python train.py --norm_eps=1e-05 --attn_scale=0.177 --tie_word_embeddings=true --parallel_block=true --init_std_qkv=0.0357 --learning_rate=0.00102 --beta2=0.95
Each number is 500 + 40 x the weight over its row's rms, rounded and kept within 0 to 999. Layers, rows and columns count from 0. Numbers have three digits each. The size before them is the row's rms in percent of the matrix's.

# layer 7 attention key, 192x192, rms 0.0375, rows 95-112, columns 64-127
088:533477452429533528508467546545483558460478447512459515438490565489550446440493514513526454480502429535474487512551464537521478480442510533499498556523466453508454541506438530514456485490518443
076:577548519489487459456448505494476439487546538424581506550494513478464550480419509567550539581550513517490522490581509482494495528463516497573471455569480536485436532466535557418541436540541441
071:523465484483561554448523488520471524462491432512522518540490480476536524480548541509428532509462488446535529487507523496554570500401487501408510490477483605546554489478462554524509472459491519
086:480469476466482434511501524465500482510509546485546458524501535496396522518538483417493421458500509456504442533404439529546495491443583440440489491500481434547578472451486488469505497524542536
081:488446523456531499465549425415570510533535542521538562551517473511437555440533434455478467527519561552458551556496569521408406458523493488502456481478512561551489498522502531551512479482457539
093:528520485489454515526513542446486575490493466463526556390440499453524516437460541456503541441476450540447449581572517504506456449488457471529520497535464478435458542422532469507428495464477501
102:517502518499496428498494593548544542539467516524533468478488448448583501469571517499563572533425520442592555504479495496514496538492509499547510481422571514516367501537542502452554502580547482
094:509554519451492470522494557453512450431530513511498410555432520547451549450519496512555440571478552482562546513483437456565513601469509449502447456445483502429515458445508519442496452459464451
130:603538564555478486464428490483524490523476501453546530440495515521508449477463504506573452465480508579406444535500523450458437505454438504534481439562432551428507518507506545441523531432512519
118:475502486460509516461489516473503522496439427492503512514497505472489493515411406482497479487485458507423534507482503493476519509466517477465473484518500459471502541532510450443535512587486514
117:512538494578475452525473517512627479518546569482546480509593553538457462518500500533552469492509466505470438567533483503501529506475494507420479479542441520503521482502516521496463539539464489
128:438464508471519418503521465549569465519502518545495571474527458542494467482488522528469550511523497550482486425538538527486544536455485476454483485491475429570482514557452585547453498535475464
118:459469450549473457516549463563495496434488491485411529519464461458522484514465486469489515486471528380494554582508530473493505586513542491404441519424559500462518474485551538458531526485532538
120:492472459561513470430531511566489511481525585534397558496503531520517521523510505489552496455445476540545484556518586510491496518489396504511464400442527468479494549515440584503443513460448423
113:509558531463466508485463590414540595547514518467485499481458497504482463493505422513492501449507491509581465499523516535504487455474478496567562488494497444488525511491512515555533564514495514
108:498558500514440473490519509518429453583535479436531448479466458506435520575453466519476495431491518540509517541538507511485517602537577581507496447506515459488473473567482426575416423394549518
115:477527456478493508564498482466517572486507471487582539510570486500536520550464559513488572469493419537473487576565507532430538527490537556465550490478537454404481523547464537573539494493520493
129:524505490470504470522574515486487482541508610454500509504514525530581516532505441459491579508452534487483500472524520498503517499552510486551501446494576524468479535482498439585477412479486461
# layer 7 attention value, 192x192, rms 0.0314, rows 64-95, columns 64-127
099:438477478473537516542442480444510534514413534436519549520484482537517543497443455523447477555545517562545499470477580487542481512471563496536418512479539465527530451565557435556439515462538433
106:479538581525450469463469557459468535564503550529470533490474471525479494561414482467509483536580546488534446507424554539494556505503461403520506447430534477568541549429463484496446562458515470
100:540492518490505529501512464499484481543552517423479501492507480457566539536444500545549548484538465475528531568437526487465573510482548461511483500526553553487495475445514520459426528447509490
098:440529472494545549486522551520578529520510495496535521506520550484535580513521528579471464501556473436506581552466531566506448457432423555428461550462516472522503524499432508533485505487561502
099:469553559536519514526467525514501456556516525458454521537474452552432464556563446545484440539533463455484424557467559527536471436500530519450430543510527532554534546512474434537554525466480500
100:491462481551504567499443572546478518410519490528471489456436470450449476488455503516467498525517438494514555562529437460433452472536507503437536521455490530561554462470476507509512529564485542
096:536531467470549450521455468467542484565522534507530517509558512519455478471477556569498530482461528474533471507446570453437501551510475459520455485507505475539533550529523541539536484513483457
099:476483574481457581486496471478515482488522476549527541527519527502479543448571466468557527556522543506497491501492523486481530446453468561555574547564532508573435470482458473477496536438489558
098:472452498538434500492469496538539428507434551441469438571561443546480501506553552444517481531562492464540458460449487502488486473553460450473470499475551578461470477459515499548548512483488453
098:469548449500549453459555502531504497530516512472508459451487468481508474556424484484568451509424512464475486554466555490512472534528551513560462587443455552558555523538472467446517545453501539
096:571496508516573490526492494461559465482493491442497534475546476539464520554451565501464563495519464465485566494420579504520447439520493519511444544520505445533488526551526521499468460425523546
097:491564547502488544521441464486468542535445564510434463555520462446502454483498499567526503459437580438537519523457438490488434489502451519549455484484534568554471505529454552471473432481459483
096:468492551475574478448498497481497431401515475519487514533503552541468486474396549476535548457435508442433508508600476539452553567452438442475535437451548503525489473524506481563524457504557538
099:497536559462521533537445521584541512490463522547488447451470517513561447520468428451445573536414471471498477462529512451445515441509480477444454492524498466553540534554524539553482470553513478
109:508450561485453477467438515467486547491511478483515532504527430516399486456516475499465547430503438509539449457534496469532522521535460419512448460470440534466477516445493470515438457432556478
100:511466514565553479471539501505446505519498524496538508505508479554477592478534506524579463472523531562493540500452537484568456517430472523491478522481451492489461450534501597460513500563525482
105:510444470431483523526442419516435556470424537518473477535490485448535535502523524449449484466472506447502445558459433513442547424489524480520451522509440508496490429510563431557466472466478503
103:573548439483468515557524490448486549525551536457527481563518468514518522470549519519446545578551504453500503473498485468452505571456467534466446491534535515497548492561464510520527413560464548
102:456459540510452526529458529530459478483515494487511537459451437492559507566447468502474529548441518519481465449443546478469452516568533569475489476541453468437539442535565520504557429587516452
099:475537448471506510549551471400466501564468454484450467507517441508411446533494598494533489469524500558526518511549472575536503485462448522537508524575513429454501492514532449428470586513558498
099:517522489495464511576504452469445518518460440470502530560534487463493503516501492450526492499494508450482489423531532538482478521551510522463470522534495558506554539501438518471530515465461460
101:527526505437581515465461522508445512482428454558527496468507501427451460553453551523542520426570524509513516540502471541519521526508545532543520547526501442463456570533438543506485585452483491
103:484492529432549494564527467512542465471413529552493438466517499533523470511462441532495536578557569474516445540515462555424561460533482471467433447507559465514448508490466543544486496539472481
094:533554487442441473447488501538529505514450526510513466537493491543533525443512528541459420553428516508543446474452421454476503455477567518540461568535460467507447457537426537479505440544470501
103:490527468513434525516471519509450550405586548512572536526466504558544476441498537464434539466563534454480496508502451502495533472541444515455505572553463532499442561471467546513472531511429556
097:527445553508517498455446494536483458497462547534507470466482537550453546492513516526466530484543544474445503513563421503483530531478527560549505566477467471437445552500542502490432442519557538
097:556521432514497500452482444474511509443576517491500552493492528467572474505554483460505519513517458553522479454446499449518467457516518507499517568467570519481535516558501572564544514589510439
099:501528533471524542519432527469459530481417497459531570479455471492574488524475537450450511489544521522494540528501508491504545551558532530464446456538559458498492426470531534440545522553537558
096:516464508484586507518503490495459463533412536457481521544515521539532454516504485457558512509487509552507436450453462473500539513520556494523439514416476445485546553535480536466429474455465477
099:456581468430509489473439529516490486471465522502501473484503440535531457484470481460436472532557451447464446562522461459536566520487525481486552528504479501561507537477510465447487450457455443
104:476432467507467458488491437465464447479548543457458548459508497556542457448423439451552441566551471504541450456556492522583534448457474552539561481445526558445555461535531543485440544522474463
101:546460450529494494474551442541442456496514454508531515490551480445497548539548510471516454490450559485488513548485420543473545450422542464468557568462474505547501565534577561519509538452448475
# layer 7 attention output (transposed), 192x192, rms 0.0267, rows 64-95, columns 64-127
100:578500497519582461499469487554601575553534589439560479516526557498527435454492434500512456552433484486493527546454537453518465529518490485460501468460516505474498537498472405549417500455481496
110:532472459551563476503479489590525566569452515419532484505464532510556423491451524460487517471462533464447508539491493449460529556585473477475508510494492503509445556597473495528384495462466551
105:492472515463541411483501455490450564516426604512479517531531541525543435582518487486448526510479507521510431513481511519444484427511503506474488555502512508591468484482533527501505549513494484
101:470489445555533529468567431492507484527578511489545463480580397494464479523518423519498476500510514521478524497477489516460527538549467525566448454451562546517574476528519452587441446481500498
099:518502527499517429503528589507529479480530512529484500501590487489491489475517448549586498506522537526557476543499529449485434501495494526558480460550567501429540520482421514467620453502568499
097:441466553480473518510463487486488519486576447523465486500528491496530476493472511509538562514472448437462477464490516490476442472438524504513462551495547563546563415520459451551487526557493519
093:467520486540483478539508508460531460476437418502480558464556443451585470543473429446494497426502479443474444468550464459519501475476554473489500535478465468603464565445472480597524494533481544
093:496513504442400564503487473442510497435552544564475494521466486428481479476621508474421524478534459526488552468503480489520492464470501521482521509502557486518490499508408529470567542543557547
106:437476515530520481459525558525553497478514562460486533457497492538504501577479469612474480444586512478485502537469568410606442458479461503503508445500502469499490565566456518417480460464489491
096:512501524527469480542519499475453484568451533426455516485495528541540489545467508544428483414490549482507502555480600506407508482525455494457532463471539495509517545493490459485480480498428479
102:486458524580609489502533444496584547476455513530557525511461467489538492495544546527504448495483488499485536561444499502492481525486434423429475527456491527519517528526497509539460509520484527
100:504467416460411502482483563522530442532539508473486537484503433532512458454471486499524495486522460519500521453522506446576495511499499613508542357487553527482465516475512548443527493533550542
084:535471499512498440553488460575482495482525512465524475518515430506454460442504514522491503477451482501461498437432529571485471557540512503513494529555436547466496439384524473492494547523486513
095:523513503446515496501460412512531534461521496556542508510472456528571510518474496450449451466481496531423490467548478485432482543567438489529429538538406432556526542573503511542458551484504492
106:499494502520519543508531473501539500545513391456499452508539471544524508457500461462552498509489503513494515493519490502509498473487496539536492414539483510488424478530440506456512539549473540
093:491530456510500505490487530503473482510496446467506500491595497484452540532561577529448446520549490497476456562484484500471561498571497465587502536474532575538549490528502382475543440475510502
116:503558512488567481499475484544445539481447441569506525498457507468478550507506478460416466506567428525508411503437537488480434461478496480524552527554467507492442498461532525466517544524478456
106:489490534540493476486500536449503466503519528528465557510531408553475527467545431516521541568511530506576455488531541364471505521474513508444526486512523500424541514466574569430528461469546483
106:540501469471521521497468533480456503500490510602471556424473507436536548497463478479535430507497458540501546511514454407453558494500496518469512444492422461471457523530591480455496506497546468
094:469474526449551523515502501538549483529476447514565512529515577505434530466475576500501529571509502489559577511521409563509456540479501475505527467468450524563472515558505541445476528621467521
107:475461522432447499499495483420539525525597495487435507467463549548494473457497426443555562509503508504527521478486460493504529524445506555475469553489498505437500483458462534524474398454546505
101:424454548506561515482489464428466568488482463483489531480550441541420491486590519457454495528458441491510537427483430529466490453454550445503544554510484511505570504464520478510462557580547455
111:571513507440496462509498457446571555531607567557484489516480481554559515514438466493506449561568511479450476503521541436470542570538465529500483533527467490487464496549514469435486471499514488
085:522556543533550491457516467522523456529490512513586500459497543553513506501492493584507425510562473534483484432473506440500527502460528406467468462496477485460463571443512474528500486488546488
108:491499507466390503527466563455484453436537510529456510496490514478495480498578460469503546486595506538474431494555476562526547507476479577476497580526521504534530500458551534601568480505492508
090:516491515493510471552492544452467464544520524492504553508555555555470517470462484451507513408539454522485498535493460462490505485433520532516546438494484521462425444498533530456510540441513502
108:549482484532458537523422496449505448478523485562520493515476480474507473525504508524502416500563528530477429430552540466545533494487490542479514510489521490485456525485588521446520526507536542
100:497500510475411448496532480469482505484522475498472538499471559529510511476547476516500450499537471507459429498483520402533427454488567539443472526482490542471561571463482512454534436462532409
093:494479463477533412506521508483512511536469529456513485488458609536504486524430511499455544497530522479513571510483549500513525432506508476476582519494509488547462535452482509476504473497501468
102:500452536459457499541523484473496524516483546512495500564405496491512507525530561488412434541432508505487494524532488540447493581496446447423490530485458453487433470586532567458483514474519505
098:474479461458485461475492477539430508473426546508535427503468523562542517530458580510471575437506484516486485517462515473504491484526487505547531549549520456544475506512575492385494556485497482
088:518453506512539497579505478471563539474556535534514466527504481514537449429477485546560510517518463518500539457521424478516571562493459549491500450538532514489424354472525530482497529559532548
# layer 7 attention query, 192x192, rms 0.0384, rows 96-113, columns 64-127
075:483477513519517473441487592544492481485486488497440546603472497448549476472479423506526507521557491516548506570522455459518448519475612525508592497477532487544423477481472520540478503567498436
065:526418471510481508460488518581522496425473458511503487492504477556498490471504526592461530543530511489534529493501571487530441521392514507465471491510515548534390469538486476536448514515526465
083:497509575449466498467494431482556510530483466555450555495440485479511530560497531479534442444491479522557488529509488523513499457511451547579520453503454536490512514475436499468546496421487542
069:476455518549541486514477491527506482554431554532471448374514467471492422562440511493537522508512468493420481537481495550552510428478484526458454458513487484519495536556524497558524479485550521
101:558464530532461501495440541482482444552447469422508509494426581473568509473508529527476521454496520503473475469528503506512501438522561519514606568532455471456496532466571489477491483497522460
083:494596520492382596577526512541450450512542385542521517490537520540506539501508517541487557539459528502512532486516524420482524542504490535540496508538450467449459464487492537505452546519502490
122:504581405424529504535539453561520540451566567506481472479527473543467499494470514546524444558488539452525502491530459454559413621472525438465429462558488495460510482536456496449502505532550419
101:495503479515492490434463519520429543443461492452513570428492510505554493449418561509535520449451563527537478432501490444445472430535515528481508520566520512519597505483531498456496514491439520
123:447500582537526535505488516575541472596487415501526518548550442559534572522496492559463518589444487474481523538487499462530487450523569425432449478466520555469473502512497505478516564557520497
113:510512504554450402453510526527596478556516527503544491487476454451532477506511459451534498534491519539545430527534468525453560573487475456486456441500522478446484497492465528503483530452507473
108:527439463519509508431567542462482458472582556454510501474502561570572483577487495517508499480463487510514497465560521581467553577453495539500467546520498386572526502496439542572537504519476520
123:547430454551464435432548492519487511492513496494495475543541462510628446547501497451521514507552510441505448522496424496466518524517450506438471443454538612484566485559515457471442479514551555
131:476505477467469453502452482455539511537469537482423536492520485531506530509452478431509450526487470533541478517534533485559500512456477529488545419496503431454544509477409509546448469468477462
116:479543519447523488507518505454501596493500544489531467526438526473506499481510483459451540458470556498550537496543512569531495478457515500533542501393573449522506489500480508514583537510464534
112:454565436503501528538569590491442489479476522539513506552498472496479464523468545519467523523501396565465519503543474493457533545527511501496477468429445467537543529502493505570552414521539454
121:497510557490542529405547512479507494490509509478517521499530514499510464591437557516507522461549499547452542518549483590437482464493518536510528495425586481519463518522474571551566454457490519
117:524518494501496502583588505447482478560515529470486526431450568462498561534446468473528518491472513562471460469471479579507512558510525541520482462521605400504538510479485489542487473435513498
111:513517433545505495576468520530528493395448486617428545567545446548571470455596479535472507453456449455543453472491510504492464493535480468457513530443525457459432503491493545550452570525494492